Weights of a small GPT-style language model, trained from scratch on English Wikipedia.
Architecture: LayerNorm before each block, rotary positions, no biases in attention or MLP, tied embeddings.
Each number is 500 + 50 x the weight over its row's rms, rounded and kept within 0 to 999. Layers, rows and columns count from 0. Numbers have three digits each. The size before them is the row's rms in percent of the matrix's.

# down: layer 10 MLP down (transposed), 2048x512, rms 0.0859, rows 1621-1673, columns 0-127
# up: layer 10 MLP up, 2048x512, rms 0.0788, rows 1622-1673, columns 0-127
down1621 095:457464373506517570506445457423537533511572457450501550435528453466516484432456502525509483464510533475489392466486491705485494458448463570496491512549569496477449336427519617540563436490476429498444462495557590426483405547523464529560521503481476536465564544564452558447478468517457570472607484502494531542402556488538486509482566576415568442531530528540580593452492393520489517562427
up1622 097:507425533381463530495414544456359434539469470509387473569511504489548367512442567465484529549627499448534442478463501513500482453502507519431523400506488482577384590423536474517530521540421485578427481477543502499513441517509534523448477453529527523485396482429471526541478487495450502364528545468499518497542531545526464440446440483454593438605558513530491564537512511497516422504517
down1622 098:523421531495534515448487545547533523437508454520537530365482521506453488460484453428496364515624498571531519501495507481490507619560477505422458520484411538457489447496475476539413383459522473427649440428493421520470576571554558588497549545546452498453534525484514529472469489534556559468578474426467626542567549483478523440499489557489449489592436484427492488509486480484565484542506
up1623 122:500508567483540530501527610512419508503470526521429493424485501384469475507552525454399502463483424382486458566462546485542478482451543442465501499494463527534467522521524546424438488471507463513514496553423591490478484592524459425409496488433515462527512451478601520519521526557513569472487494586574474508485496505551509591504400546525600500447365472527452548493644425493424551513489
down1623 107:479495479484490467506555486411449486503419433589498504451496582410444513583494537519519475522579484506567556464425529564542486609554470470567535506480557526550534478485367374543485510496518507493495523497437598438556522503415519433467504505497446379539459530554542598561461600472490536436515421538463443479587481549462449456595379430414500418532555397526513515446424555521591500543437
up1624 100:579468538548490539691466521536517552591485548572565455415469554492513502447419506511473468518481480487466487651520464538472566448652530470518548479511538492524530529504491531550542488428571478633543534559572533486481504565622448492572496518454571496503411466470554535410538522411518469412602516517430505433557542675529534492527545532466528425572548476505486592541420595549478550455465
down1624 100:475515528426493564547440570536472535521516530502548444520502452470580523459507522530494377566515544465571513530426595534516390464486510501514475600486431521465481523572598478451408522574580465478520484581518436521561473365586529429535492415513481569421474499540572557531542495456522593435408519456494492527532477458528483475491486488557476473539447567478447478543507483533436493504523
up1625 093:462588531482530457487582547418570484472509489481463364620484573419454449407453428418534410488513584445486476538518483498472424395442524449499471450455431481581521464532478535507569518519478475473386528487511551430477522462542442466456456445424516490518461516544537462528510532416498500561552513538522484457610447451578462584493575546565495483463502432535432541416360482540463475593515
down1625 095:475492406491479436482568449562501576428497548472522462505480370455470502357420478516489480462501464446514508549553486600529516423566515564514529531472483454489480447514649416480534448400516457493558581558507491544529473509480481465462454484433493433530473490454523531461499467444484462470483420470504511475510496530559524443526439488515533546523633463414590469445464566472490462537482
up1626 092:557513487504522617566443479375509472470437551519514539481459545440473473562459475460574600444408546424603479472424516433475449569482428496460466450477573474550512486527576516407505585578472478458567506484530492450562480425526514527596489514486480499451473511473476499541560576376403465528574405518504420493421479534466572497559526531422478535532596479450450472557427526489492473604497
down1626 094:395541543485445488574536499433448470493525511455531483485535509509537502513566430548460457519505644426444485453489471525381500565490465462600532473468510547555534472494431412578496559537554392453565544556516595510539443541465425479560486522478481522574502464492543508580533515531542505577541486518498509452541404454488525439548533461460447514416561538446576466558465423477440438450527
up1627 118:412511486447599575422484574594555511524435558552505406510503481448433426474519536477485619535529492494550559473523513482545534497470449500483462514442440479481440548541518553554519498523438496509608526469513572498610453548554483421527471524489491496445500479441481471459478541572427510527428468484524448534527638567535498520437519472513498458565493555522454381454467470477473466491534
down1627 136:546505504461551597552529495500525476419467460542384495396484608464504445521537490486476506552515516486583461421473494482418515445533533484470530479518500491542487495516526549587537549586548532432561537452549558561552527531516463591540486488507599500551520463471513447427537545463507548437486477434473458519554543447510456493460518488459437497581477590523509447509417492465481534525582
up1628 092:472474485471486540462515455395462535523524441485491455546493441583407453501452436435453525521509412484500517511526463534581497540443428541485525565455490546519549459461447526437558599419466457530550375409482519523418455454490527540499501511471408571523485456556437498472545506491520474393509506532500482607528443510550478459399549508565427562518528542496422533516443490427447539492482
down1628 094:509503496441537461464460564480494535405414563498487477485472578423474550506477494492580471479406562581465573548513434510453525461533469540542390521477438518463425517514464511524393458521509505477492574544495494504488405516452482539534570473415564474497452509441592515495451501492407476585536490449495601506515422433501499472453508533450512427487487505555469595473495486510564523533559
up1629 088:532463436529528528501533541533534527584397466471474529502545403535520509379438568530518612518527559517473539495564532514522450467457522481483530541552544382495496507455504403453592486443511533558561453521510576437478438478547458491537575434479460547453521550462568486511433443498498459512514570472355479580558617475496517453479571401457500543520468478440437528470488499528484479515471
down1629 096:417465518572526531547477491527488513555503481520487473515474506587441458535581519425546487502568517481510455545490462509564493511456558444443539543495515492404525557425553472579501528454541448559498518497442533468467576467548534522529529571574557391555504508538424571530545631481622531451415522523477530492476462478602557577444479519488489604493518542520511525447512481445529477513498
up1630 099:478591486465481517531520551464518478520422492416515520392508517495489555514529527439485533431443471446512489558528557536608497454468503516559521542508486473530539484482555503575558486418506449452605488555457464594589482501520400526454620502539455431519509454515487479466580462544570423454469557578537455475441570493556438452463390583495558505453510421465415559433419522349442514556479
down1630 103:545463543529481495545513441428553517494535515575486420500536471440496476505442433483514451434492491624561546507542486490478559483428506458428471373481467494507528531609523458434445502484518484443471557488525469445485482463495501512567405531497459537548498459550510487521550477481451484476577504492484483518486448565568425575496490508557489442516505476538467481449421444530414518457614
up1631 094:522522500421443505595391383445518550467565513483573460567409515593589500534520496532470403495526465440552475548562491439560442636573539477508507420450564503532493497475497440446581536498418468603472534467503421458510509513515459445527544456585458515444600480520566533463466555580559551565411482443411516373533536506435492566460537484378508442470520537470490523575567587558469464509459
down1631 101:487525502374515519602480558489412522573462534529485475437464439417494391461524503532405501434544439507495517583472549527535477476498360508450665482437511502465453553546517567550387534488570510435514521485446620464433436517423555469508549539420476559500493483434487486558521527528457501471419469459485530567478545523477476521498474546511491477552479532536516534485448535423517629569520
up1632 100:536511457546570466574541436536534616482433462481450515504489560460514568573572505489494545542546435463511512403536522484483487424530537513515527513523570536582494475457446577504531463549532475488505425502522447433401507503450525487473446505569433493538486504530461546455524430451527488484591452548524455517499488483495519459462580434542484546540514526502526399612486511513530503564487
down1632 097:559430563390507476489423492456531477493519510569514470536501479444531436504396420422533504508528511506452465446403495491554565510509511426509533507517459444497443485552555530482500570553475552499479442580532522577479505612482409478509383556438534507471537536447519536515424557631399534524493539561548501452481495531503480521520413492456568542503494527556584574444447475526415453501560
up1633 095:484577543450445407522490535497465558510528480514488473446526440521484479435463457539501476658410562354474511419496428476482495475498544509481459488541479424509508453550568518493467423432409507449530543531529472496445427461471550437475567548428519472551477481453542498426510548448488536490464512604481425567470470494435520486504461419527484520519543502408415460423442483606450517517504
down1633 107:475527504445530506508476490499508523419426521464441432548486520490509514535402501484617482399504447587478510502564528529543451444506536544484570551428538561531536521456474494537449575530545422531498560429465473467496510485381463466494546512517501549477604500495515461485460395520551450542496524524397495561445471481528465526534634485576596388396500554501515531607555607422472390509505
up1634 097:442479525461509548508485536508551492636517564516496551585435484543539423476533440536553481521510431541487409475483473553412499470533443481520469501516421480434450477528536459470462496487523400481555470475536470494543557452438524558467562544449346464479436488509511527379589491543400480485408513555484492471560457361469542484471507497528493452527554457500520532562531502524415638501501
down1634 095:452512508573628539457547541512546524548461522539596482544491546539463525501440622533596457571524521528531462538571456458490494465452539472481462576545537403483511494503514465581546600458536597607506539575424489514490379464565468510558436469501457512533561448593530528564473456443498501525557526477530470459481561476568494537507593450424507566577474535510524449516412520469587451548439
up1635 100:504537503568542534501497491533522503469500500551443545474546591492435530499419479487397489500480473452458466680446572507525509452517484472573576480506518485475491509548500436470537542539473451520478511498459522496467473497541559492483501483477558461445420493492468518506484527474614454463485502512503513444539577433460447610500475556479480615461462509474535423440434449442488520436378
down1635 095:427483569499468560477463570510407506593534540516464489515449459548436511516477440556527507377469465538421483534497512539523470585513407445517439517513523477497412519555557566509582589480680535509478514493523564485585476497429476517510471564501457525505459527524489486524388503579429538505483578532490528495561577485479573365483471552496469569551434409542492578450440498481509507519527
up1636 101:578498537496436501441532517532382361583454545530455533539518469472457488464446534480514470493536442542480549592583588457561562528600510488459472522407514428495511557536504473523410491607458406487521521499500468547538523407507472414493459469599496569468516534479476507502479473435436545525435527448540653554423525528474465599520531519528411505446522465444533544523507505372446430541525
down1636 104:477516418570575512453450501464532520556456496480408551465472533578538503517582504513597389479559512503514544554514533505586486462502612554619506363457498479502492343494409633557546538519534481542456501518519509443488568566613423460551496542558554525461524497528473574486584496542493495518487482544487534549453543548463544593464487449521471585472508542542539500418483479467556543492487
up1637 096:568566426491498485489596548559457483401613534433480507448492419494547538534493498511474443524463395438530487517498534496562493482436474509481419584449472519575443511592438526521457458552492645544432439472444544480442487531431469507534573493431515480500529537420544466440457498558496454494553518530432474490458432592526467418562554475507471524424546397412489510502545532544395462512397
down1637 096:510501473530517544501526500443496483586529602484554559472404589504434471522546410425508502476539589394520342535526493457448466486457496516540489456469560489419437421425681544462471505496518516510474525526440455535444501445515581471522420458481519444521537422527507497487498410597586542456528489435508502437416424474525507466522401527570512469486566470574566510518433576536530476475604
up1638 090:506467477609414423530522537437457413459520377498434497566498474469533513438532490452550438402501486451521477520502428456489457587498517475454553621616511497588527551527452477498534501551533564474456550496462482527504448448444533429465512535463555537518464509436570539446526444544460367596436502487492434478466593492549492469536568503528436518472510467575547525593492519536422484458430
down1638 098:463521505438506480481499543477435437509512482528532495476454481490595507513498556540494434449586553626592553466456549478534550440507474542471435525526411500464549544563696477477429557450479565425461523462557513494517582506476479486558537449539467457558440460596503575642473495570460542438485405503518487494439463393520508462539519567444551464543379494497473443414485520585576494591526
up1639 089:512591452493592548488529528557491682432521513509511495546462552545516473544541476562608598478551521621516541583425569537430530505509458557530456451510538538487460613506483553457512507510425526467523514517509494505446565390553384516605552511518507466524450477402601427499415494554437489560476516510517545446536493558512562522536477506573453530472537469479427456518505468480546512516566
down1639 092:492489582551468497419427519468463435441531446466567522478660466446445496504585512508582459452496472500504504504522469585540441454444463547536573546550419527506528591592490374533494532504439464459576569572496486498526505611435516545521481495471566484470553512546492512514589449523491499560565479438420580511513499433471473439571528453551481506579503555447609523430592551430444525462465
up1640 095:592429394500510576495467428476489502420530501609467591492513440391445567492503476523481578542553417486567559515471486484494494507545454540544579486475517521477475530465600458555435481561472489524492448550467346600541507547439474415498608478537509426411462526450528523564451532574522495511391502418421540427554545498573476425545544560471501535493578460431517521558447523547535503496456
down1640 094:425499437451524491420477524579480412509516487519492456549527409464486413530523498526524496437501521556398480464584493597525492520488440551483535486472509479366492401461563405425499467441551534510419529439468555574453573480539491520462500532652511478548541508455529465458462446472434499447501498562474493461496482455489556430399528490511523472533615562497538547429548532451430506547598
up1641 098:543535461471603404496575507500536382549460449504518543541472576419473438547467532466532553438515574451494459482562518549461605527478521503436520455475586438457423454452535501469607527552531556524477510426561561405501565541597454560480465478586529529511543570512493462463457508495485541529447463442472413520462447499557435448513459497506596504420491554511582528475453511552501451619451
down1641 101:482455455403519509543437501539455514528570501491379551507464564539534485512571450445511501480552482541489557536537509487563459500401464494503460518560542489478431466503540448472422575558550545556498437406479553503485483526519547440497403432527456502511502469453387541513544499541533531630436456494518492508431533443437518456548534569480467459486396512445508486511493460488445515408545
up1642 104:609458583449465503452473475445524499452491494577567467577456511450538460479571518547498501479531434550393438476449374418527496509547537458559636450507537475431514517560495538570585449505478478456479419431505536434578514523473538431510491504510541496472543523479491519490403495511515418544568549468500511480483516269547462537565550519512478507515549535502600521472506494426563559569461
down1642 100:543483491527535434482520495405364545470487458501548449455470488549525530507544518498521513477457503567606592476444420530595400499502493516509545517470440523522467453480527487453482479447515506517521534386433488487416457383471573478539511506495433505456493549495484441561553562541560419494589553482526421491470426519509475519551534519484442439518463513504525421523521508423468345511518
up1643 105:581551428524491477494436464517538476550474485534488444539443591488527447484538527571551389479458463609492463457454632482475603473479464527620500476493506444516505398550513504496469488482458493515445514427471479576545447580536479489479543509434552543433504641411571490485592468566529492539497589506390514493409428374468516558408452497389493491502523564509500464520555476554499434476436
down1643 105:567507540572492466521545458564466509491574430486503547424430512443520446566489469417542513439410453512527479481504448494548529485454576534516509492496463505506510519436517362465522563465559510543488417529465494407530592479516522532487461499476450533569443476542493420490452533518471420484609520502497523508476501467484498481507559534548450522415497443518529524526558518574422511552470
up1644 099:485552443471380522424485449405535623492449464552540486567547464541537497570512504409460470506573507523495471401539390460448481455509486458536571580540480477472484442474533524474505554497520473477536524572459572571532549425470499450531452529481467467399483443458613497437548475422535557517582540516437489401541519536496584487517519491519512535619588504562492424501524487474463464512474
down1644 100:434459444521536530543561522558565501522491483454487500457545475524489491537545514521487425581523538583510438536435444517556535528515582527542501498505509555523403486509507479512455492479497548529519457492433385486500585474475527475444508457453572459537433561465420475469449556390436465463502498486493529494422560517454608524550513544422569521552514535565405637500514551585431475618522
up1645 101:589378452426485503488517444455479472528415436537551445568449395400519431474431564481423531426439432398510578508541510560526492554407457405457549512521495505517571518459543509534510493507471475541450550547557557524567434570515448491525462485507426500535554544493539545509439494511552452555479572518550539527604540530516471487510472505515549534493509466527480466532485495563457578447541
down1645 108:511507460490462545403542419522494513442509536482460464466536477483564468517453477535433449550443558517425493395582459454554503477565507452479482522487524463427532550472566502592546509496517522522477544457520606480456582537558501538437398562536526477527476471361483543538497600479503527495558518448458582425439530486436507599507513530540456461564416476534491528508510481509523410498547
up1646 097:554571465508506487532525554502481630520441469471495495490463460509596534485468406467489518499467474502489577496571482512620447605494601466528514499515421512458565561456570565412468520475403543560540503551530659440510425483502479407571474467451571523570467439519491475494399537504489449481495428526485480505481544500531558401488565482560472501477467525552400397574439512489554480512534
down1646 098:479646453512524594527540498517514479464477521493512510552550492500399485533394448440564460582495463546526475544482440477519553422541468447458517502428560556411550383519531568567393467530541557533505577507584412509522382512510481579541543514489534497481487482540401463371504491449418468464550539455408480532443496536441479555556549546533437469602476500457487505461503474487576557550476
up1647 094:446446471570578495425412532454505522544557505533496427550375441445463463456462368463461536577443533513646565540559502503401452485522491417437464505479505540623460572499533439502511451479504610500517529467517427451565469546412591480499441517408454539473582544470485508463561554519507536493446465499465581473525482502556561537540518455440497512402422460541515575512427452544546503496475
down1647 103:496459531544480440509420502545524554560531377515557528468485542548514514476539502544466527470511584508529564526552485584652457509559411533491567454494501441435523559483548497522467488478474517563520503534552471514464466463523507389451597509539428501547579429465482457408394460548491441582479523504529496562520371483436501430501546495544503487522506431560559535608526521505537551464484
up1648 113:512492573513557529487505463468568515464547470469457496453519440484513419484510567454601547528482565493511433510493347529431455493524618460478580446513534408584466505488515541582557412479533538524468482472443465532473420484514391499458538547554457562559632500518571530466583503447518612448519473494463474507544467547468475510555558575517462485454540487493482560489499501566525518471451
down1648 117:472394532469632496479531439434422518514519500477509508475452516497505473502442516443597487494444598458520465545494428542504536448587522547408541500524542423448415537499575500575462428448511536484486488470486579483508443492493471497494542493563462425601572511510520461562491460572450677463506488483553535466496430474442520508509510526543444449424509531523493647558446489508455515503469
up1649 103:504550508517528439585464526439574600519403463511554426552542438572494551486501483422451524467507424477414455574513563465390501440555507518468522555481583527527563476578540476501526497631397460466473480497469499492435506609550475502527509447592490598505468479500504504580505412514550475555472435422461517522542518500506503532545433460518414540534543526491469481506555486503496498516411
down1649 095:594553520447490389462504517581448482504441471381514576414462493556431434463469423543510484485463497424481476443529477431524503477546459470546489478471548565486477400505415561477488547454479549493516539500605496430414519489551571484422515457524516482493423562493513446384386476547513419522480465606561430543478489406421505434652497422461538538488493515580506503490480581461462603626535
up1650 091:533502582460474539492589461505473493415561509499524507511487408550560564483465435511485408503505456505494520503580450496485538529418429525565448543511477505433572439550525553485487498596446461507496504565451417451391525542482584507658434496420433507488501493410565480566416541522549651417540512567499545423465515502578511546569545619473533445554509546560508381516480530497488524530474
down1650 105:527512542432583465545428489506567510462540430524603598454485568510517476612454523555500527438480487456567439505529610486431531503531456514429531436448491526519479530568607522520509559478533531475430473504482570530591511384400522530501530481505502460500557461501391489538538411501494509550548438493507508605495480476471568489570576496587488403478499530551552493578461543513461542514563
up1651 087:519483462472530528442521491485460540471488495500432505555552539429493522427468481512432500494475546489669566440507579541498548434508464522408524554493505477423442507568560473452441443475573571507615490544462421447482529482520494419512543554493421433526476426505486477485481446522373432481456510607478472476543474458565485528518422520414487550543520516454549393522460417480429502507566
down1651 085:561426451539505418513542499470511465491514427577549440535499526528491445468476531506507548560497588421540426557513439463478506520486511617453547479523492432563515393498548429480482445463522408444457637461504520562421462426462436565501466496549500545410459436509483440484514481448532561456468539474514557515479451476538511483562558436449475475510528487554498578415495416463540524479446
up1652 102:562503455625494494516438447494630465502515510563499544465535455457589484469509536549569530472491493492408535548495512439480544469506415557542438572475465542497538594447520498504478536572424439501506488499409476508508517537482473529408538472571510461447517549531469478541443499473491523492461480502511459472517444476490500524380415425528468626504584592446482538541372497598444458463434
down1652 106:514430497487476550470588502530543491452475494560521497486473451496450430508484519444477587454464518449494561436507555502504491522520505501417535516465450518493584561464522460493450366402537524419671516443618539631492500509552461490503456528502528525432522513516477484447544475460532510515590437526487540516462493540457492553499531457456501466597500464536458466531546439471483416503542
up1653 090:554424469489536521484526433467515554389535540476489562407462519459488529443529501483546494458508439600406441555582464572521501464587474486374578489528482546481570472491576410453502500541458576461404496435473449502466503451462623437498592487517455445489504647471451552518423516441597473470417404485511443444488462538456459488572467534426513486434572498421514413473602398510500545490536
down1653 094:516433519519526540527516469491487555551502478523475479518504428538493577482455521453406474471541494494584542474450571439510563427424488495550538580535445446504455486541649505472527434539529505548435588594468528540508524520576544440541500499442495514537467452509566430531519475569423568483541543486423524425522518531454522535411393600493520460552478574572521502475532461512480470432529
up1654 102:429577400547471488554499585571431487459528432460487458524439596484493523601462530536466532521455434627581440556511440469519501419473553525474552462564478595459475509520516521496441422610454502539477569529484496506487506519388521549521536551496570535544523508388474558536507474455550535468448528539559649440453532494582475560548465488513457534527441344444554442448544474329516469440474
down1654 106:599533580506461572575502433504547506507487401501458448539487530454557508570583528546524557398452501538439531584389555568436492458503500444476497524524485583496499549502543511439498500408559387502586498533436485493402537503528531482501493517508584466540532525522534474499501513444604408430519519450480500552566489477507466471562490525505522502556465441557603512499445479434539499507487
up1655 099:481503451481486477546495565506586442514554529458436484506506452493523490452459538453487524532474415579533524482484493492512444418532482501507518536608445490478518473590459453527480428568511488538515596465443456447435479426530482555460398529312584456384462579521590480530532518482466520470461519562450520491488496524418484475456447518528451507565517543543540427503510436574378517550513
down1655 098:502520492461461686505559527509450438454434399534468545406358479533517528519427525531529568511527433532473499533526431513486496520494531566452473444521581505416492574438556508549593513549471468544503570515472500410526513510489482511465476520607511484453596544502510456389491412523549489581440453451537531537491455517467461516567499431408463543476455477526489482478502569470475533512492
up1656 094:529543547466476477450417547558457481412513550463498463518519542516530531584477473542534592428437455528525455447495431540508529587516566491505456516548457475563493450495499466537488532501458554444506526476567471541476383515501456566618494469537520522605475505539422461529545512499517524456567522552404484510550492527479580555546648458474433503467448467470472558527608492453381578551436
down1656 093:510389526444485514428503498511489488503464533449387431555521465536427484472445446485548532462518539403466505448455571503504446509492566503531533563568518516478467553436574526483405436483465543499562457377487371535460451497595442526503550467504545526496442461512503490518542473466427516515468467356403514442536442496496463487430489429534556451386484418481486532524506475439460471474390
up1657 098:547449544485508527530481497574482466464543489476515480472482423559522512633561552508563600516535456454531510551521499501413598491553402449492470471431477511484548575437455447430538490529447526427469478589538542478503586537511573486516523477496480497460452469454517594475460427474455501549467483611510479550438571603488511515550500517531407526512460578472475495407405551497467566401478
down1657 101:497537415454445450508559626555501612498548573486520519501531517412581513438576466437569425440476549515530581518425522536522463390522569455478346530480487467517473492447568502476548380529576516480605445519422493436520541415502466477585480475548509535475571508539507584564348497448500562595446367501600539546495579473522467507472546534499493582585523481544602500474527617529429469482520
up1658 096:533491466526487552515507476658524537543496540481582483468469577585543464497493522518406519461434473486476468467503572464460529453454435504463497512472477673507594528539602436483536465428484452511475454477548522547573484597595516600489538453515522575492443442492489475580464487422477515539500501555489510471515519473500421404510517428502402590427523453535429535443536508537472620450467
down1658 099:496491502474475490408493482433510440462516524514459613437478529461434396404475488556532482544538544566500455539492534496514429609437592498525599499476495428538490515419599487491532423452467549521537488451483486476456517485507477490563549468533435437487424551488495545452534409466460471482457528558467505528395446456482580507469483568470469428495494433581511463543536481375495441542598
up1659 096:552493490585530544479469508495503528417544492527460499421521594594465494506539563521536457462461575519490508536529525515452495491466593535489493451499549500497515561498505430504530476518529489551526527486442416563486463577552513529623432458504496429452532404485510536458453608557519444462521461519519479485531549508459479490498348453375522534472552557551532516473496523455502528538427
down1659 106:491460501549448485512468542416509519570455492466570569492457564478496470515412496383506375422474508455497458449395474561488477585599525623428562564555521508505536497548711522517501471461537439543568539459520467617502463494499515463432422512513527549531455422573489513497529469578504540458533516510541463507442518489561513418568517528493480500415503474477447436530447518512512469488526
up1660 121:430471430512479513570542497434446568423560487543551588498594371474444522475523486482394477551532453494530470452536516415567540514494514475464597478549507403484532537525522572528473457489579446500512383481537426578580477538451537426490442561492434549554479495477399500556549474442457561573442506470501537560504531510459561515421554529647530521493455459442491501509518458570552483422492
down1660 100:487561499504635544485524464456506491419532581477440624464517533440472469595530504502436472573425500469565537521452537536578557452477421498450557529514596480457554508537701531512498453483421511475584502520464446550478562354519525504510538559431395408552491589520526562542425556634465428534554532496450530504552526543587532508466518543495540548465430499497416474576531502539534496535496
up1661 100:472548514507520459514505469504489520429464417511477456476539466594490503554622564523522463570481473473457537459450446581500448566568468482509433367507524562467600513436523509460454549523370452534530456488540490416559568542441450484598577533507518539535487452554531468486492560403465420425459518543492471461503574523477527507577518532498417580478446520411413383521492507441594492525479
down1661 100:503486521449485584560486515428489488568508485479581543476448490471470493472473470456499498577461470599532500439541521531439491487462489465588540508604428498502524433574619499510405479471490436505464519528439551585490386507382514538413511481522487635494487518476506589549477581454505494585508455456521467507535518513545425466521542558494370533451474434445534451444530489592485500459437
up1662 117:533563468509399546544604455479470492437393453547472586509494513457418513435542566465441482437468460468411481503498487435475406476526549521479543480485469526512468538577544463481534473581536474452528458493490446561518495397520502410472442470487435539503530477508510549483524518455425527548501496491540524519466525425524475483468524511520558487578488454489510463484583417494461473466431
down1662 130:511577551559489481475549503480387576514486541510476526454480516456502617521496563479485435451478487534493554472435551484514433478481579502507459585446502513461508524531619432467490462523506519457484464504461578647524456442574571424384517506475475488486476563511524516550477522536415527518566503470562564505467435463486477457565558526451534598466414469453509377518574543589570561475474
up1663 097:468410509496483552503470442537508519509527420459488500443465621526538515517446414546447506568569526529465531452548462514528469529538560501491495477459495604494491489500463468540424514570464467456512546485457586421542522499554494488514493544501449450450515484470506457451558487545553492443546453581491513471414594544442539520530536501419515543462512470564434539484501439518560524522450
down1663 092:520485476451568626534465541478575523523477584585532540467452493496562410450492538603584542512428520531505537540514480492505522531465493500583484538492492446505405524464280430540530483604411510501507441454603569438494469538448438528480502467605570458435507500497555534470504408329533510532435459490476484540500466486514518509533431533501528447528552493461493497532474480386485551453472
up1664 097:527462520548482578604444469662466405492437488486512552463582434536431593508417625568497528489458457468454511509574534479461554531363548476520503508561425538560515583502499433476422551519518440451614418502489471534430427516477592412531523579476556509464488626482498532527510542446510469520536504518531487529499584480483482413534487488463433541494590545484552408594526451437557511476483
down1664 094:483550488505553487524398514466480493458540452448501531493431532363484573576531496584557580541549482382488519497505471524516397394500432523464466441488520458516579564480513553541474563519540471489552462583442534567464490478424511550496559524496474511476505381475487471499522408498454546533424450553444491460511572436469511549465453434476535504597518647479511529421481455462516474492445
up1665 094:588588474448458425574395526609517460473449426399466498538516470516431591454456521517470465454496445564435450501496434467529520504486473538480458512568583537461592513463517480422479486431553581503498482512535448603463460486442592498567397525478546568519504478479579557514591598438566449557534542607522534483578505488553513523522477437475542526554502543517492379441526556523528512479481
down1665 096:482425480464583560502515517522481564545428482557445569538442431394523521478414481503462522472594509455502517526470454615552513505564493494466512483486388580502426484557623457570531583518536444442578573414424546380511524559477499466480566575497481401455507643587456521477534511494410375500477456363524424486442461572479532426569411548520516471523549452527549546433398528530491564521480
up1666 096:509510493518559560478427483501486499421439473504490499544479411533571461608603507518538456470482561493564565518551539590468429511481513485462441538578501501472509587448511487441477442553494476532571500516440468586595547525443497453634497362471575510580535532523567475603592472492582522423493542516487514463571502491497517500565485474475479455406551585535503468502519497468415512381504
down1666 097:534449478520532579549485559492590524480534521467520555471533504564499527468455499495415513520367543582496554498515470542545549631450549540483491514483546524460469468508607481561461581572421525480571493506548531512511507592490549556460508494460465515477463497505457512444480593545466550587507475412525553469472471479499502510595451525488452520514512576564558499512450530507433582590491
up1667 099:511520485537495528543521593461421459496510552533534462545559575498558502484543560527540443410455498466577538502528486488559526541476505487504514412535458529510504465544567542444630485539549468566544541552558476544582493523441503551521514522542560452505458470527515515513390482479476497516532501402530548417452482543483619557515556527421444586564513549540542461483535590490476413553458
down1667 104:486495483385465523498632498585591448507477480577510552477544491509405531460519431469508467499436551349455494450533474553518412447570524440504511503485495437386433590540405447429478562464517500478503510509518485552514462530519520473486422487437496548457508522526561455455477375531548505498469578562485449509604535455441471431532487540496446455450486519468500578498474486462446422548513
up1668 096:493566466522449604397480463599535486536551419508445460441465591556576462587435514468423492495456487433496499508562506454454570532493573496473515472447387502454488528529542457505507436482525595484555540478574534453531495550575486560381485544468485515522445533567477539546452492424470408529553530546513548493580471518514468466427458419526519560395538502496587584501458525427529560500534
down1668 097:482448531468542518413509526474503449457469463499476475489518462529553492474572519575501499552490533499509502528531485544427510487491488463506486567513550545534505510471457504547448368508507423535436477526381523537499496370483393516505547594542523509464565539438494423496551457410548411497408651514452540520610471496521538536459530522560529570465512424472539519458428467564430501467509
up1669 107:504511443408503400452562569474515430486498615559556429506541497458397504390431427559449455526491474546476460451513519585365516524450447542492487504521512429570526558486593551544424474511476562430575526541390466466453469402457488523450511531505489464500473562490478520509456471483411519455478418502494478512512429412390453528464550568459485477468510452469522389419473538445374430546507
down1669 100:480485543646531520478450426544476489451500536437449455487481523557518452454461511429440531487523472510493506514459545472595514481498496453476542585509530501401479425501646524472465599432547500599531535472583535540551647467517504496454390522503527547546520477500439506468592604568557381475520546460527497460353512571614410497455376481544549553513487472416443485570455436557470556527528
up1670 101:488459456543396508545584520527606578561451492517526427491532595525532551478504516423495502468426435464465489465454524557580477535494513443521566476465451487529460499461499574555438503493520568473527529398481541503433522562520577493540502543507542532507530409558469501502455511474493453523505432562537457569551444475426483541539499470573518503429475504529461455442492456436458583490576
down1670 097:500503527503480470590469534369525425513442580657549464427525501487523487546563509479508436494518419509511480564473530537515483463604555533550454517503558458482497453460635552548473536464506466619515461513515499575529549515502512503393427510589472495566499529564550527556516495571448540566606447488515493471408535472532509359528491485495542538558477517540532477434502405467531521476528
up1671 098:503528493478570524553519506482573544514511483510459443536524490552489532446429555497514586455489493508522536498542462493605575419522416365537429565464514507509499518472495521484488476504450493456573452511537442540504510617475541500500502539525482491493536539567532522502400582468383465454478476559405524531433552561471457512599483424422494556452542538485572491416427524437541498554538
down1671 103:524509484461459462499514463452498414468585475487494450531439568527492460511553528551477510513603509496500431553448537563536462559479535492463451515439498408482488473483440434577554488329551477507522534491429475496447615531479533452537429443490605442525449481477487488351529506482402540518523500442408594558401487520489646563525547497572495446516440563404486555491531528538534417550468
up1672 109:391535534479473483501500458509493584455510527579407439517431496465462464479508503478452544510393499528434492519459430532441514466411468479620522456494503547429466449511445439515547542560432341440615412605383529543510499488562555545514464491450545546455506497448572448505508526515563486456460567461482505417574496417604583455345395630522551431498385420467578407428453458488471493381459
down1672 112:471486453551564709474441557454608481424379512527532587514526544534490561547473476520510490502433486486514557496475459476517460507488510541533475494571535523504471523449477417587512520503480532559503372470490496507444478529452578426458591463496526514539487540501507432492494478488457450396556442502372519475512481471512506556456520506440509469493437468488525553429505514457435486468517
up1673 095:519471537513501546404477524620479358532495475403427526512512521510530407465381465451496478541503530464500458431437537531530632532512465524461501448531474551519584547437481466458569467541474597567492594542613513487438506443488503487450437534532481452481473466489515442453446499544472613507520443472577481485450472543582484429502479476451504595473541560535507526526482482462485517500489
down1673 098:506449536493533551456428499406516521515572477450457588468509537483452628469544448447455432413561450571478500534463513419498495549464453414583517551479565541498426435649519484479480604468463527531481508488397590496586542491508424600509524418522521473505501599466509522451523493421480524461523496417430445544538541505496497570541415481441581468443497535486520483578439501505417547402465